Weights of a small transformer language model.
Size: width 64, 2 heads of 32, vocabulary 7944, 0.968M parameters.
Each number is 128 + 32 x the weight over its row's rms, rounded and kept within 0 to 255. Layers, rows and columns count from 0. Numbers have three digits each. The size before them is the row's rms in percent of the matrix's.

# layer 2 attention output, 64x64, rms 0.199, rows 0-63, columns 0-31
091:131141121081153115108160141111158144161077156112100164100092098055066097064078128095102122131102
104:165151072123107119156100100140050062097180110178174096160188146111139072134109148152135128124107
090:114097081136177161113122128123130095108146131146165188088117069171152132130066153084134122118106
085:154112115139123132219149080134119069109184115147111178130084155155127118172134090121105131143112
120:140083139115160149182121111130123112126142140128143112080062130156224149169152164124195084083168
086:152147059098109147127148138109109178083108116157137131020062086062099116127157127107083129133170
091:095121061140113159104096113161143138155197108146115103182179094149123192116110063111143143140134
084:186193129121111109048123141100134106129195070160156158114109165158087121085104135076101137118104
107:134146125162144137123186164102117009105121116123122091156133153095173070149070154193105110128090
105:163096176092125053138190138104181154188105105076133168164133139162117094143157155102087159106093
103:159122125148166128167172145142119056181144150114111167109118163117137055149132108098108160099134
069:119194136184150133163082114133083149146154080156143112110122145131111129087091111119155139129069
111:170135137170117062170080150114137163096105094142128108135155101114084077126085181179149057140077
093:176101139139164139120152138158132183152067096164175139109131104122209097170099137073111086076098
085:121082115133114137157179156130181182130090130099077080157127143083117100128126155117165074162155
099:115075123125182186101193154162153149130054133114056126147149154144144137131180141076127085100167
090:149113066136082173185125117092062129127152148154174117148170111118129101140131147165166177150092
090:150131144162069114124061108150131175129138144157127066198112123144108179131192067145166136122165
095:130103105135150098120077179101160144116170124118156151083101046124137121143057152128115098152148
102:107137142167149115113118117174107044076143098185172136118093164162182088166069144096101100109121
088:074118179110118108140117143152059114151051128120114065147114092121123138159168119149079188173162
086:112070111138156159120100170106147124128209123107130202107171102179145148127105100103158162168144
105:151075079181124117168177143104166051113156157094144132188099145113173114104139123147159073165124
092:138145143136096059166112131177116110150117089101126060189153151109123085186175106106112176103167
120:157111159091161150186148096114169116169122133101102166149108161117130102185103117107129154045136
087:071104187145160143078137198152115163147094164138138069151100094134206170152166128142103140164163
095:094100132117106100178120165114120160202175114084133107145124147166104135107173159103117163188162
094:126156172134105067161057100128125151158142042121125089087106139151098131125098119126197156125143
103:147136101139104141130096138140073157164121078157139113147178095143072105195118145105071179105139
114:085129110173108096130160166158139056141087145064089125161118103116095117123185081110082159159134
095:134100181094112100162122120184093102139007122154111065150166126063120109195098147089144129148098
106:108103154159087120114095183098157145145167132125112115143089155134108210122189135182080076153166
105:097151151186139102156051129159166149133140130122153164164076082148121164109063077094077089112077
088:072077144133111158180107112136073127157138084144158147149182150187145185119137109120117156176066
095:102140124119106107142054124128116170171170090104135168104129116154084129054097093092136150118137
095:113106113139113090115154130119140145115129090131148081187127087147169131122118150162163117180131
099:149119158140131078068065142150144141146150135173136132121117137139085101121115090088118151139201
106:167160120147108099173119058141078178142105115168173114133056105185128091096167120123148136099111
097:126191111167115132140096161102090098160133137120154079084129090072137117072102093163196161148060
094:134099099095078151152150114129097080123123059115113155146141167105089152109117119048079111170130
108:187086123105118129140175135115066091135142122167142111158188130169148086213166183147119172161126
112:075128124151141107114076112171186137091110154121048122177126114110045118063096051131138094132172
073:151103082131088083172074113134136099060135161126158173156179077093097119143154083143148144128082
103:150123136104099177119137108068149123203163124125113143125111146116120192097133058146180185122127
092:134087100110104102146092136150081179111149110146150102156156125102114093112143147064157130208212
097:170076163129115116199156145103099155188076119105114104181122117127125140164177165145118126160122
103:139169138150141114083131113136107145175092118181122137029103066165091114103115076138117177123076
108:109098108154054154203089120131121140148124107124148098167111147077122182168146083134082124129158
125:113127184098112114110117136120152096166105107105133101080104204090158165121113170079245137097129
111:114166146192121084101075189119106073143131079107131105050095143142084137135164153129102137128155
121:128093109061156195143112119116109141172135184143136190131169042128123125166073080103103216110103
103:111100137146111128215122129129100096210131142076124154120050104157126112148140097118090160119163
101:160136081054108147092203106104108108207168104143131060173162139105137124138117148125124196132147
112:155101095146150145155156152068130158144097156119119156077101062144097141112144206169145078142071
100:158148078158110128065164089090133110187117130157196108152101137140145078047093134150158135049103
113:173148108138124085098178084141206089129116182122101133179046114119118090105134074139140113072145
100:120103126110104108122113131157097097107096104148158101121147173108135131128108233067156069133100
096:079106178131132089098099203125151111134156150103111098162148127102144172086148095175123115194132
111:141147136128110044111120109149129126141110070146106075108071112134076053130086134106123128157202
106:090130105200057132066085123141117029102132113143148085138113187151133168076166081144169124109166
093:129071087104124156091142148134166145126152105125133128163222181111133131106118147070166110125151
099:113091150113151114115106155116132049185152104113137116125204137116157163140078125103210182179090
115:106135090098141162169193110117158116140164105083065139194081146126109117081080141094109092139145
092:097115171166138106149059155157143133124054155143125116129129041088114115180043098168099116120084